Weights of a small GPT-style language model, trained from scratch on English Wikipedia: 4656 steps.
Each number is 500 + 40 x the weight over its row's rms, rounded and kept within 0 to 999. Layers, rows and columns count from 0. Numbers have three digits each. The size before them is the row's rms in percent of the matrix's.

# down: layer 5 MLP down (transposed), 640x192, rms 0.0578, rows 601-636, columns 0-191
# up: layer 5 MLP up, 640x192, rms 0.0747, rows 602-637, columns 0-191
down601 102:472575551465521517479514514472463486493506499498556530572504474523546481528465580496478505515484482573420450514538427474473494517574520536466454453450518469508531495522458517509434568484483542481431453460539506509490469474547498441524544516524483588559531503491528532543433510489552557495384505469484518502479501516544591543437491570462427489467497461465404517523577467422479540503543482541499521462482524510514498494492507462536464600478483522507471518406476536452515498435482464521478501500473506459467519521562478424537423469521564483471491521424476392460516499492494469550
up602 083:511484477469457543513561487499454522545449526454455470537499503442573567520471519452550472499500455474538503518463542507586492513504541545502454515497473569513497534535429556513578491449557480495554476419486477490590528461467491508537479538472448531516532476541484463464458505425468535415466472475411506543466526577451468470478506487530492460514482523500571539476513515490540494482413482593547458496484434454436466508455458476468517457605490516565594500545452458435533527496545504500432502485508445465461464438497469501485491509511444471488523529529486526595443467463473491459
down602 095:509497462466499498479525425461525526479457509514523464544582516442475471544533504447500538486488480479473473462519491483486549547499474541458504438540586479483518472502527534454530526522527487482517475582504521506489554583530448485410494505524559514506545511563447548522526501467515454566491506436549515431512431462519518474603526534498490541379570504472495557544548553501498523507527471515462482495527520521539506542551482485533595510421509480485351532486549558521458417514457502529550531476479482516505556541454516429466460513558449528523460454443496484412535484508508511525
up603 112:486497434460460460520595503571573565498484511452477549541504501515520518547503496481499505514535487460534540483465530502581404511519470533548503371510477554486460455535472510546515502559543511519493497540562462565504457498467486542506464505586483551539497573511449400541547516519528519411454530506444491465446457488490526525510471510518570474537466496467493496546579550545478500526525528439535491488552469536522554483501538496498463523457456554533482509524398520415506479444555483538520483442459488530485531507486485508465489527471498455533416509428526589484457535418510492478
down603 095:557470493549496519581424525508496463501443521501530515541477565508534462591462530498497536514481542474555502491527527505558472503535541474539529466534446518546486468489416451441454445552473512489436515500501555485532467429506560500542499534539585476456548496508546498467451497479507497509473448447494522492509512456575579485530483533526496505540494490527486520483514537526524486515506491483526479373488473522419477431575462437554467486573494511470464464450520520468458496585536458511515556544438361496524584498498477475493504405522437479503504516434503428461469458527503546505
up604 090:463486492450444551455497551442496498555538525442510557534486545481470528510493453523509440539441453531476545500527478408505488504537456448527449529522464469576512566481600416466498575493585550490464452520540475520509510461516487524528466494450528513495449533490468548458473433461447513497526456495508518570493487454449492479487475567561535469553534550484446546421525536460543506498468518454509596484540433464500540508525543487527512428561531530411443470529570428439521491463513524519580524463499497424481485553498541495463561509517499485487436461496538511492469491482420514497
down604 099:484449463489537474557534492532525475554585488468486552448577530504465524515611502471522523506498504453486573498521504473499536505507493542437516488534530503509524520502516474496521515466410509540519519488429545456458516536503480489504632464479530476499506460489492461486480593531538463563445489472408460465545488511506477513462533502391444569470501498582553491485507526528460490482508423590483480480520514564525526544467446450445541521497512581559537514475558521570418484592417475481466467576500481477471504467462479477509500511532554501489545522492545499516577495504509448543
up605 117:430560507469510533544506513469446509483559483491489464543560537586516499551448471509492495482455507529486460469526437570472459480441515486469541434469479450498509457515523494446554477522507512494495477505545505567485448477506571471460457567533495486517437527482483528527446367502517485505524475533519440577556506459516509523451492508495570457457578499456501446506521556518419503443474509550516443541480515498442422479463544569560438580541480500518497485621422546567464482505476481512496473487488497524470455485467473529454504493448510586518525539508522538402520458503450492464
down605 099:477463519471448502577525440533538558528523514505521496492532487486513544516416535473484518494539503471502491471523549544537548529473497474513471557570478504500443510444444470547478503458492447489498597509554511509609487453475494585584484530503511495518530491480494499567485546512530496486515524486503551475517537538500502512468398449484537490377472448495530572514514479479476461575549562413447466539515561459503429515536476430498490443553474557506524509545507443509492481515514417490513484508464493498459485512540488601468511544529447449445524558373495484457493515563540472483
up606 104:461504499482552432495519507552602537480504515486461437509462444503455518480478441540441520481460521490428499512483492472559409524511463533439520460545427551464500541564465513474446437477551503431483449392550496501547556461472500482475496497506482468496506458427475524531584507451498549443475437538492515501516480482484539494480447533533486467503527460494532502496551467508494489517506469602462508519496457517532514528490439553532539481486574488569486457494441470528515563489400458551470491455481599453477487515472494516431519512448478471412438479547495542487484440492503562586
down606 096:547540568508545550448540486425500537466462474491469484527469498430570511529541515478462432497441504535507503489473470484465444580460507536509554513563553456489531533577488492510556525431517470555494532477463562445490505459593545534473455503470446451510502535501412469439554493573480573517516548492529525508496524436581492456491447450487480470462428491499563550493509469475433478479502517472550502573514490528558463454423532510571514609513483452489420454531485478531480528497491514492537468461521462480554475481509528439518529506574550514525521530415480537482500521498421493505
up607 101:416578498564475516508487515562454519508547532442451505589507465495480526473410480537451499521538446432486485489519457477574484517461442509475525494450518544573513544487454572554490462468427454476488551438493500538473482520456495503568466499547471548462448550507526520486467523411505493459384540529523489500556524497545458565501489546585505474525563451566520528515505475531540466555429454515548519450519458555455461528544467505525489471495539433475538419458531492527539525424507453531570488465513515500490504488490500516544524501504535514479491518490515582544417543488506536565
down607 099:441469513506468483478538512528546523549553425529530548452511516489471577445514497455492480450449503515500460506515476468442457447563514553540585489557457484451425500503482533442455490572492414473559616588483536496478468474544505488513487457535445485497510517527484473487543539522504508534590489437511477531478434493533538382481453440487446452427492473483503525482464535519487490510496533514510439573484541465560468489512497524493504550539522520457383556438519534472429528541462478515464493555485520513444503546520509403496471495450507497495461449498434499495545542495484540518
up608 105:518523540456560519544533527561533484506578563493455512512506506516443570492541569515529507480500495537480446506530434446503444522474488448514485471455457586560476472543520463515450540618453534500451506478518533494491476429450528482544472469513550455477509516493477461490529482468489548476494580455396566507492509475438536456432459510538516452502567464462490573524458649542501420458489575493452474467498515424495503505541522446537489548559530492463494486533476492492563549550511506514503486521496437475466474533468499573514441546487552510480473537456538559499465516461472489474
down608 105:438495491526480508549531508532524448501479433408535512532538474497467496491588560557500481556478591507454525466507492533447469505539481529450502530541544443474477487502478507477542555437555447506578613492486536437551501573465454508527486467470477506531487605516505587479520496503540498494600457528581514473474554539495533452485562526501491508547507514505535451449498470471481449559484451522503490456454510569581467479494523508512536473471483540504502542503447487545494528499501503542517497506472596492563471466420421450545534516483505584455462428515535518487564503551457472509
up609 110:509522523551442521420489490546521559502522555492509507528557496464519497507556534500431497573576486479517503455445469537548388526438523437535491449460472445444454564532506565423424475501552529534495490540479515493473491538482539477492499478544517487482511485508503573495518504404477546455510523478487572419504467469530433479482461521558447464512485534490527468538453495456551532530500539491521518514548469517508569494537530524521476437457475528396424495503512422397478507522487460454493473473505558525493527496505448514407561517504408455440570522461451535503496511509454508477
down609 098:471463539453466510545536473439479450560481508422512477489488515546466468491502458471520492447519489474534400509607477534511502525490526495519464578460516450495500539518537487488516549485441478529437494470493570501543525517489480469500547471488588439549512500510469478463508486454472465558572500495470495577532514427498506565514569489459409564508483487515593506416498587461501486456498546449545560513493469507539531434436438458529526455512508481531462483466493469466534463468428539412469447496453499482425529472433555464562489502521507480447499531494522524411466557437487487532
up610 098:561443482514465532528525548523507553539490478569494500516577524483533553609474528473533484525507489443441496530551507479397528429435511561503591505487561524477487447430477571517561455513524474516485498450465538465545536452433512436536446515512516529476535494490466477498501485531428506508528405515487487548571481559493440471484480565490525468546584494488496566470505510542474554462519506520508511522554501457489478525522468543550518490555495531459485490488432515398526501543589479466509507463437473510438414517503494485421491479470492522500509511503508504452524474431466513388
down610 092:457524500484540397483504474518498448572438506526508496476495480459461495556496447496473484457514472465484471475415459466540544510463496458510564493510507555490484534482429555543499562503519443524500491491565489577488497456461511511570504567514534481450497462591533494530515438527486512457539548509569534475512557479559469503579508532446451555496505540481573420460514450488556521462502481492498527598507500509476499438501430553562510505442474447474415482515496519455571479480510595537485546456483511493505559477426475546499548494557547479508479439417501570537563542486471526449
up611 088:449418500483473519505491530514524483565515628548495442454434486494467434449476456565479479548528543543469475492553415524528501521519486455518394499468423448501475514562453558547463502469560541528529506480533490508501485510504435495505481469486483515530483511533589582488479495484459481446551479479538519525527513478493495494524470494544494454518474499398551451451527469469527502399470591473560524522523452442466488583486557521461466509497477504509530487450509500445557561481517522465447532460484478442485481420499559488445501514542536543573555504496436467447459499526536453522
down611 090:410580512490528508482500480487466549481446439446482453476542477494480570528488550485511483481512524516515457510484515484489443545508537527472587496441571523468533493489437496477509501508466526416470531544422466486493527504485568446499499550505546521548532518469365425537508520482604435575444549483528514495498466515523527540522482477478487556487458504591445532550475521507504474516532458557488451444498530587526533453499495447584584508481511468455486550582499490533476417463503473419562511564442495501492518585493496481526506504508498473437492532490551536517529532478496546502
up612 090:533529523441544546488506578450556490447564445537435485483535449530474453446441528494455528527502545470472482465518481400437513427464529487446637519423495501520531480463551495528520482487467498459459530474518441502502445477468546463477490495497473512457473466477473504516480496507468541521523469545495543495449482454518480578502473545543535467518503529451503500498556509501537589525563448490471469477491455468472470554539441536527568542503553504543549471455544434455466515564438480486522508488503499532445476488456499569580451559537509477453501412444548449440532454507454444445
down612 095:512507504480570480490461499537506472457474493550576495535484530571503509494479457516557449527501534517523483504480448550529502546479451530580439576577494519520451495622546579515504525473574557501531564503425576522521546458540464576612517557493392459516482450477552489554450539497567443464533493503465486517497531495506451506465458441433443517491530508501503500513515514469477488462443552519497520496539593520513449460506454508469524453536524503528502514556449513477501507445516471530461482495495495531507423494532521460473504543547472491582452518421437514487522515439545521447
up613 109:474470495467485547542500481510486531489437539543428489483538587438408450537471503504457529496488583551435491428494510491534461503483468457512523445546439498537488521451551535462524495506440544590464470459507492444465551515481517493510484484545534529433418489487469532454451399535456517469520506439452555528523503505547467459482505531526514441509506515441547485498477556466465502538494451509478531468453491496461548560478574523585483445510567509446482579548515542467486527470574404495503493459498476466492505599472485504440551454451505495480522446523568528533463521477451488427
down613 096:504485543554438530522524422521483502490486431492513528464464471463434507501484537468495468545504458451469496569507457582521482541534485467493459560465547555554531454577517509534462531487480464485491473502471510466504545477578503441513531538500515524532592474481440455528491495581536485456538476474486496542511540496548487591562496442443452543511553443428553542493496479546478531527405489490441523551610460488551488515443437473438483540556422511531514469492467498534502525527563543539544501513483458531509550419530508486489490475523496502524514460435505436497494378498505431541
up614 112:423550457538536574457560469525496453533495520537447505473527462530588509414520413518543499464512493452491545454429513471520467504453430507529438544512497478572518494477503506514468543473443476520489449542501481442447516515502550488485429572486535499594527490503447472477477468522444533532466475507491558510479506465485471577496546532497465461485556552375495503536523636534560461508491477475522470446538529530464515501483463530500536443498513439551388502462490447485538490492504449411572543481523531502509551485489518593496479506518501504508492517449470488463548489460503498471
down614 105:472523492490522486412461500539542447541445488468514495469539548542508436519517498542533519545466510452475470534498484505546489512465546519568495561514526534530542525469551501499536459498474429422479520489496522463487528493495475498534494418470482549432452544504503573505495430501450432502644494555507424455505524446481405565515514466466471537473570503530549456486424543541508525488491478450412463471527521525511509407541506547495453457504548493471515535493509535517501510538562450510481470517594519466491455571488456489505531510428464532462504504632507565525485499462506510439
up615 100:479490486567562521444517497498540555447472488516446399525487520509548516444467512519414590580483519494562466522526541446469502492474500455479449526524440487486423552555533493452451493443498458455475523544423542534544502510473538528547511524480515457522407534539504523504495433494471541472466536566470520496551436543470471486472414528500518472534531423470468566500570556490471456438467564542538554474404507498448574509505521496503499452487518499506540501507529556485465571539475458525532508482501434497548480506506536546523593539526468566503503513525540544429475491450518514448
down615 091:460455496490443506518541513454501460440472457512492480492519505482575494527490418545475449467449486434574540485501463474509488537494541538530546468497509511498504514491464422495507515499480477552588571470496525455526529524494504527545502441492425560508534473466532477533532496387557553515414463426472502575476552483526489550492492462531566495493448473494463478533491451517515491526532458627466567475469504474526474410503484457589465444517496475513466522540526417550476522466531563522478472539489545517512415455543465526515535546509443489437451518484512472526517553568491424429
up616 083:552536484508437527529489552465476486472474453531470525561544435559486580469538413535502536459562462417517543487528536504562563484513475537389501558483495617478489496546434504479461530513489541487423468472429440535546471490489471515481450587485556433486568605547532481509453523508427426424457385507472499456493498531506510463500567553475469481501464473545474469510495494501522487510526491460522530516491508441449491498488486553534492507528480433461482492454508494463459465527506476439487459474497513485434476551510480463487503534466436458470476443538495497540535484506525436478
down616 098:559513490504561534504457571498516604466549514486565516507450540479401445502477475523478458508467502495488484468530486476501544478533477565501496464499552458545545426453538538515505474463526517511521519550508500527486526520488506476448540410560539579475481459501454530535541403509498529563561610506617443487499452469561499550599532503452533546477522543518504554533542469524530495458478538521501499620513479518508499494507520448485558556483439441524524579536502537562497562523519569491519495469511489443512526473469525493470503498487533540526509517494565492465491528503542565424
up617 104:410523516497534475475527517522497554464573540539526471517534490515583551533505492532530520547491525563530487509429543511507473555500479520467551525488511500452514477463407588442485536521504543494513518525506497457486503442504483501551422528557503459537429567446500494519540497477517495535501507468471465486541510492540457464442555526559464455552542564491539490545476497514460475547432520514520427460508480417527495566596517510550558478527535558484521484483456510472495598556513497611476495491474479462454429511609499500541480450528477564497518472530476574470494435399520519481
down617 107:423477472517474547494501423547459453520553518512497561436489539487532510587486455490508515510444534476547548445498493515476535477523587528511514451477487473582497569504498456485516478562476530541543526527448529401389528581484577554439559448503522476497528491488444531465502431474545465520508514509482466497502472552507494500507527503486528523511523492494506582495532538540538537455473446475448545443476466500536448525449525506508557525476490571505460505536542453548520530543496427565546422493573510505592569474454590521483448491497507521532465506549508427457512524515448468553
up618 085:509463487458498488520416463560472474542614564518440459474477481542484454500490491506487461482484545548529511532579507371522569425504554427512538489514534467481511547391498481508507432448462515542455508484583530494504534539500490484494517488473515472453533459506493514416531545492470428489489545548498613520463461551451482520482508525520514438511488513432508477513499519429527504462510417502486487508507569521516480396495506507500455485563538565529534513500508460551543536541484483414442476473470422510570518494485517504456504530513533495492471441455564487425466500455488493510
down618 100:510545490541500596503520565469516531501403517453534432540577511540460539503478523512538501470506471503483546495399479593466481541519518488461501534418452540486514451605518498492526550569527549420534422475459503488489528468510488510527523530538447527544483503477491531601462448445534491525489493481435490504493506478492514437499466571523516566561439561489556498483491491525514500491524609498505503527473474502483486568507491501472440471435488452490486425507532486429481524524438483537536560501457541418431506502556520542502577502555505484507497557530447544551493476538473547460
up619 085:498479500486513523493481472551501517509520468593567372485480577489496482494414515450476480583492411583442515478446439475478481541515485540482523484522542473574519429517535565437517530536456492415576488475508466484417482540478450467527496446542472484508489454490506491541501493502486468515517550592530478496382556484511527473454490451479555476550530577487508514482518448529466459486540583419445495580499439576497509513525511516470488484517551461517502512494583535557511522559516513554515541512566491578505556450480482524530534514476526501507516528478471477496503482499507535477
down619 091:466495553517473463477447446529504444494515488427493545594521373461494482525501515491588505527529548521492355541512526508537505468496519509554489526531497534476519510439472434539504415522526484586432508503513501494467430462501529473514489539464503535488503534507520519423513540476486510440537436433428495513505482501455497503548473551511467568464402502534554504456471545449508480527431484560528482526514517393478487485536468537522548467511478538518479473497430437449559478451525533497488465521514471542544378564480547532467461466508510515469500486502561449530522501501485529506
up620 106:491512453444555503426509473472586542513512539448447536465531556463447602604489531504500550479489493559490502478497511523467492544446525488539521455512518528514533499520440490450452577443527421484525493489562527489536509544442552505561485501546525521537474530515486500466509489527460487523553494476491545445514444482495495457498470535517440516574598451535479546470510529556519499562493418513509419513532519493543486431500491492537522509523549558483543537477475539429481467474443460494536551439410478498496454538502567531499505483451478457544463516477450587460408466479514593531
down620 096:518477527509492513448492440479446384472481527471477556466442419473562374532564470467458481464489548492460575460460544530539498456480478480475580508512499438484436512494544503496543490472497489484489480494493507465484489491443472506503462506513446426488542507544542450496521540470463523467527489486556499549487492530494588444498508503567459469485495555491519498498493450426437498484617493487503483498449549526517532441413513426516517563467483524444498528454526420506492533516468508521515447476458548474432516498439410429505535420492503504477502551517467504539599484453518467544
up621 087:516576519527515521521489496516544457466517503470474531559510544571498512526489520494509509510586575510576507484463527514517498471542510448569557486421488515461484517535427501469546500541510536451529565549480532589541543536552506386521475530531506487449439573525446475538467506497452533492515459479480461416558493458479452486452486495490516481516435494548506485586487549419399518530534501501457501512511481520475532523558431501492501561483528507532485530489466520477508591511550474587424507458535529550432597512497469499487486541449540550563438440520502489563552484532508513517
down621 100:440444524488538527525442467498517467470532516540513489447452434441477521519521495455419502489532508497497577489497470486471565487532540489466478495479456520524488503447503541455477541487463470501548448464549468551504481452482527580490544495464507496550501505523514536512482521465598508500525503537547483609423531522571498485468466570561509528526564452438436502452555431474566456517525422494486535522536509459478433381459479522541487483552505513510471536499463561531503424509522505567551550527514428475534481509470547529484505462558499425407569450525504561441510541474529521448
up622 084:508513540463466507505456553505468521496508515416403519511518463568515613502487475469502507488478525432413497487571500476511451477419537562481493494510387553473523512514492395518491550463551517519456508624508537479595500459474554561517514545492533523464469497474482523471536443454499408464529456481474492543533443520484490526481490516574510529508511470522512502504493500430525498556524439544474524499505520450508481551516513523550538497525491521499568452486424493478488444443521526412475510457400533459555525539494550532495455483459544526458490458506545527475416513532481473476
down622 097:635492548543530481494503526454483537488435480594568513574483534533498514499466527438513453484441462499471617487445530491511529481433477531528482526502550506512460503473498562467486494512463502501576494534471551519536492524475469492595498430530488453532451476526507448555485524537461518522518531493472564413486559486492471443479542482431533427531507494460445468516543478570435473462485529450556450564533548561508510496502480546450498505431556489531433519581541490535489585583529439536480538494462479468509535523535473466563537541535495448521525513519479488509482453465524476487
up623 103:478442455493548562507496451512487523533455536487431479535534492495444396589527463539495472535579520449516503472495512518516522534513514492540516457455454496396382513584462497518507526499514535503570503515467580523429532461499522490530489540523494496461571512525475529537543491494472533466560523472465470504553461449502485599468541536503467446521566557522556437551504489526488513471450458473458466491504565456461492472495585514463577512468515497434439565524463446490538548499552461526487568507473536450450422564458553508442520486538468512467539478498496519501538470462465527451
down623 095:460440452513502474498444542475553499505498471494544516398494533471490475522497507464466491473471538514552574433470428487482523591504469462436523529583574529485561466459508485477470539417521492485457563493504477457524559552536465549466516485535557514520562506544440590497518437529517453541472478445603541467429502573489471508534516481533439548575523500500471583525466452526503480479462520551530423479495483459462476485482505491531515458519448516450497485464522526517538497486526493530541477528492521502519577503521503543576523478477437500425484517509460580428425418486485497554
up624 109:531533550495509521530474575442488522471552486432480546472475515492545482488453511533437563499512435497483553578500512541475506462451401482487587500571505468503440562513508408515507453470461555553493467515454457506528550499456498421502477516492479532525508444506457469548510505435422446497500538447475540522472496505537432474491589522447514495520470458553473536475522469491413457534522527518460542506522505506503527517533393499527499596520554500458516519472524563546445500560480437559551443493431486474523498461511406533530419499531526533477537495531456502520446485430515521463
down624 096:482522551507531475451596481477486485520572504591477575526466504541613477490405519530509497549483495461487568524515543506554491498508471538462421548577473525502522523459421543512488484490536439485550551515465521497545512471571481502535463483379528470504446455505508462495525510508540482498519519552526491471456490514556442434529491468559508482488482515553500500505513503574491520580451504515509405496452509520537536447434562498465438457472467471545551519498591490542441554476503616483510538474522430491489504517461535494513494422462414477470507482522548501463486501493472498510
up625 129:502450531493496524513498564511496492509434463551480463505540518550514535500563517499574432492462493464462553507493484487527474518461469485482557449473558495452542420517488503526530460558477559532424520533484529524546467486517487492593467499573511481501428473498477455523472377545484556527446535519458479510523474543534473488396552521536524479482537436498449506485527456516485519462527455521450432513494478433502573478540541482552497617498521550438573457484427582504460469510494424516524502525475463484397454492511484527523487470473491463505482521470544466452498382483475472458
down625 105:459410542511587494495502560477544481482532454544480505426445457520474463522528477461531452468456529519513517502491450525457460451459532518493532452474514554492475504494503538573461438551542478504514530491536519493497490504425466565554541505479541456471500573478534456488570489489493471440506454536422578449498569503468521520494508466476454483515575425530562509501464390511555430462504462478434488545461450449486541428467502515464552471477536506535498452467565427527515486512502478466534445549590466550502474535482508477580525524515501554476477537431518494497481415509504583449
up626 119:472492452432541511461490466440466564457522509479467464504483469497557544561540479561495489519566481488495500505482521502557518527446556509479517484466470440526478489494528543518522530490516437497520522518409513598485509512456521526491498475445571491584502478546472523471438450570442473491488494515562488535527418517428486428449382496515487477515574452474479520485457552467522503499565479478491511458543477451553502509469518491560394536468545515605493552512505447485490520502540451475462485451538573479418506528471534517457554435545531461512590568483514535473433485472491470463
down626 097:517471468496441522435510492462558447528458471458458502545475552496571437537499486474471463523457506508447520471483512592489447554514474507506496543423517508546460498490474441433543507457539470486438529532543484519491550561486419549481525496511514516513522414438522476515543465521470489526461449480410504523513521471497487565501509493512411540446474531476534550502492541481524549507520521450449487513510493547552379455514447482403558479494507505502519433448449505512506416486602524426458565552509501552535482529511468505542521482477554503514554556519542435499525584544450444494
up627 087:567490561488505496493512519427493512461491497432512556548485502509453461514534470588483457479488466527453533530533502424462454578504513521509479510486494512476487399517530509451512512516535437582425459592468534525552435441487528511492470508487538421563451526403494470440494470470446459516524533496563495507480459457532532454477406514517482469481498468506550527439527547435508513455518491480511521476503487502475478552536483448438480494507481531554459535527457500475442508427510433506591494436503470430550474524462569520534490557400509506502513412574520505474519505449524541544
down627 097:466554481454507483496466469484490478488440498523483466496596545451479452514498479510473492522512489475584505521508489547549516479526493459525515437490478494568457537516496475493491460492455488450532398494508485475512470601495480502475485440456464426492556481596552478477496514514547496510490477471484477442526584467490386548562518540412529456493478523574529542480530470540585518499526572599551490535582521469554479514507447481598509497473490525495522534548503481550564496496468507465491495515501417439469375501454485508532549454526510500529576491496542431514510475500480557510
up628 124:438541464521459492487497559468445514439511472528495467489479459519577495600520480463486562469529476540531488554537505523474536487518536447424536495543530491509435453455473510463498487569430568508520507474541543496510515499511551474518480474543442511556471517410482476393451417527468466446454460547490479485510440494573416547467482562553515461536523434492470556469541519507429457450481560539447483451481527518395516464442496493536487514476508518471480533556421497458522525462522467580556554532453500485525507498512477556469503460493506506489518541526498505487494494409414536444
down628 115:489457490500589457437479471557475514493444464510573525531489550503537524491491490518463464534462499447488517504393504498490528490549528495498489520512493548540464527517476518508518410497476533511474512493442520414478582494469467519457489498472459460523459494532503468529563486562451410492485469541557607501481462447440508526478557447482593521482489522551559491503530462577536523516465500463416463472538535477540479571497496589506487513424533527544461482553472481547491444508496584492568505554459535518521514535449557533522524512444524581558494466533559510414464516515435555513
up629 081:494493546434380560471484486545563551543520487523581420484505519434465518411429511461504498503497419430459542501440442462507514521538537487489435515449486483456474528513524504475481450561495573509506458494509411513518498487495447484480466558451535472505520487443482535477448392549446468517522555544499534460428529447506523430452499504517456482491497467481483418485510459498509559433455484471511446512463412484496425567503550528542429473477551498502489467489536509451598480479484477472493527449537503472493500453533489471479490490522507425492538531560448499443506459524513482479
down629 097:490439467513601522468515546476470509512559495488413466508535505575476495503445490498524535514556558468491354521568532490560489486497489482412517517484506566555522460480483483539468518428469495501538491548529531522477524492545507478550519468589530546499501491492442422450495437479489500474484497532478503581512487504539604479599466485574393559475469518482452521574436510505435464453519448508490497542541552488465449503468527534509524522476503459435559480491486502521487487507529488457476533539535462493558489512472513449531505517497466575470450444471547485545482601488504507480
up630 079:485481538484470458508476556577513560428431447444525511481546485518495432541434547519564568519490433402507482576537565551485507571501519492491530476572489590449523523528511449491495492433495483470494449478497510453511541586473493468522511571506519556488511544419517471538471473513528485495465444457514477506567507549475491533498516490453526486479484437487533464547494510443407532460592559509478500508511466476475551563572540449511549518559481484578535461493449459440516520532413465561458553494483500531504482416510465497499459487502463470505493543508465574532452461489517510505
down630 095:542538495538472487431549505452512470526522544546524554493411510440505574517511497485436431490514488476450428450481495420521519539481520511511420520525503472465514521480460504454466530445465485567517456532455512472446550436511483523520500430549515505491450472567531493547496546473437494556498528531499468447490455480575482475522551521529505481479540462473417498538478587500543471483408456447476481576520450474471435503470538506422480480470458492466443494447538509587475492519529494528591521493417532464492539560569497532518566544575492518591500440499526461534489504478454475481
up631 090:505456502481532511479517515581517488486510517469479539549543532546563553488512521549553515537542385552454526512507513516466528564447548471480535460483521456452458450478579533466488528509464487505495498490557510472469495475497532517572471472472486493552498410490528501464511443513478503565415485444479581489546438453418453495527451518513504490484526444586453526507462521461517483531536461517486523498466470488538478524516540458506546588540482473484527540622420506508527463503466444526526470540513498459553492434465410549557517438497440523409544545435566485498469538528451509537
down631 093:509458475523409486428504503530515475553520445481461489525465487485503512496522511501504507550525499466473484495499574494499539502564431444409477465633528414477522480556525521477530527483474452545534549445480556451499522580595492515460534562489446493508545520522532488424506482452543516459573524467486536481456559507510478502533542416468484482499419473498568492504486464534496543479429542478582475523589494478536513588384505453496480446513457549464490544514485494517505445482519516487478528440490568464547511477424574428514509523527492468517505453449509487510520525524471503477
up632 105:500543452495467558452492490487455522440561448480563566507521533497528499597510492577492561541467540505549482462510511445518523477463465458509554463517551475515509431508431498491542479556570502442446471565476483472444502501510507511557436482452450511450448474434466505515562479518511487511487532545499461474447493499399481522509565549563492486534524537502485531548524574460509514402451473553476510496499551526488445492472488527523545478482527482465521533543473504483483544503465481508483513472484505505518361497543472573551457527525558579487529493560554543488525475530362480444
down632 094:558490493532509529510515445458539455495498475500440516439480557555528456450531517565511530483544443486453502516534449474562581463528550492439527502491467447502519416457511523512559480554475449506515515496531489561466461438539453484532499484510471520520444417482496496485492499536567509520516522538490556455443505485568536533489505548439560515494432492407530477459478464530479472632496501466508501581587441434473521525483533499499467445525425469546520476478519485509525487544528500548520490514527468465555562560630559521513526516540439511531538497393489510479473497479507540460
up633 095:502483502430496509475462479559549546428529516446491521516565553520508509485598439476547502569396484525573570486516561496479523452469436502495553528478574505416430560552535490495511447525488575574509482509415453502476516402489463413474472529532512564542497541481457511507521449439491525446485522522481510527451473449412470503508489517472451516480450522501513463618538540482497497474471458475435540480481521523461443458485480533529466520483532467487447378489490483553490495530570464561525471511502502513455502503497504490493496482470471524531514540442472498467523511438485509546
down633 098:478452471520536524522530545574460440491581534527490513515485519531483561514524457466454464509636476517500520434541499523539489548430577498523550479529437517508512538463472522586507517539458455517453510483507460490586592503540505555563513564500428432536462487539522505484442507444544502529528492473524549526537474442458453479493465550574542479453564536518522479536492531384508505548540519464534507504499481457558489545477448527541480479523462468576557584536523495499526506437430554439585469529514502513502494497519527520472536563523491474497503580521521496480514539534528459514
up634 120:511480529489487480507505522459517542502477533466525474552463505447505519483521539533587476524563510453453539452546527490523502562419501594485483426496545592496469489528547488451487516543560497471423532505479476518533472532532485553490475579483483522490536535431447595511520502449464547502459552525457438537480534497493469505455499548559463562496532515490512489539452428448499430505601489490501433464490521540549514525567500534471410495469494553500549528475541483560489534519458457543449556522482505518465482449506484563501532508481367445395485558448489503493484432523486508518
down634 108:503558513477517473518435530504474530536581458516480513493533540458527426463462436423544461526516551507502435501420514547475356430501499447519506500493461534418468492433461507504509560503506499507494493476551467464449507523441514464542435476486487425445527552544522568471550568509474469488491467481507456520464538511525515518548538504536470582431522494484534497452492477520556473551512502475492487521449545502458514429532480504497453563487539484516424542507539540612445474486566536538463557545575499462437507503475496521497535462543533478457520519554541469543504435494426507451
up635 092:545572455455496515536543578591435483467464537470545442504479498552482479490450508452444484450542566483508463440503400438518511505503503456457492470546523494494529417524537547542511457499461503458484520515492445488522506556517525467506528437511469395427540429492514514533498446447556498524507427495521483584435502488487527518466477525524492490488490495526555530612455497478484500460478401521506495551458538541527474540512495476538530526546507520551598580472541501557508542486494496442438500485440447575501538446540570521518505454499514497495500411543554506486522477528518494464
down635 095:499464557547514480500499438369554541470513500525477484508560550458504556488532511501567461456506526467506494499483529593513424490441473510537490513524533470511474562504488463511486486527556506514523544509524508489528511457501462542524508521495494498535519514486477519489510523555391477442496549515521528443498454490472489470502474473446514543617497460439404481358536514458507513530522589428460508521547485455479519495521473495475494522481505522469440466602411487399520471469470510525506459530456548514511464578521475414463563473536459506504491518489503419455437543471470503508
up636 097:493552438530484563514500525511510497553521439571497532465470548560464563482478491537491469484508606623496513485429517491590506444558540466499437505537547488465466491517520605482444543528503458535501452583510487492461534511521529567472468464528515474486472516542593468539535576485435472487518515525572454526451505443518513484546467499529473545520434551501498511446484503499498466486486416457543479507547455435422557479457540491502492565417474523475502526450591463517445414522559524478506444448500475497549516537487510510527515449511506524512470502491473488536490528501466435479
down636 092:505457531497555476523466442455474487514447548467542552483500459474483389539502490462549529586489507476514529515532475497398537511516443534437500528460448517502547474460522444533550432511494477454496477458496512482431513494497460442504516533462513484511501503466418561413473412491582449449480454454425569495507504552509534508459443500463549483537540510538520490541516471505502487493552535558509515531472561571524426529534453512460480404608543551529539471563419540501526577475450458503495538535497561511426536491514520459524461523494493498503526513495530499474490435510547549498
up637 102:530542472528519557497427475475570520467502501617474486532464499470516449474516454563500539541513526509483535470476430461528521510530465542452544470533426475420441492536515543574488489528539546473580521509452489469532478459498515558588500420501501532444519517513450562544528501531478451505554494558529503491507497463518413472537506554603529487512516456491509598516443489526464496541465528531448473514410446414467448528502520493477524552488546509423469542547434463395521522561467471492482439492476484476516545440489545513426512455502518500522497501513529560472475532450485502508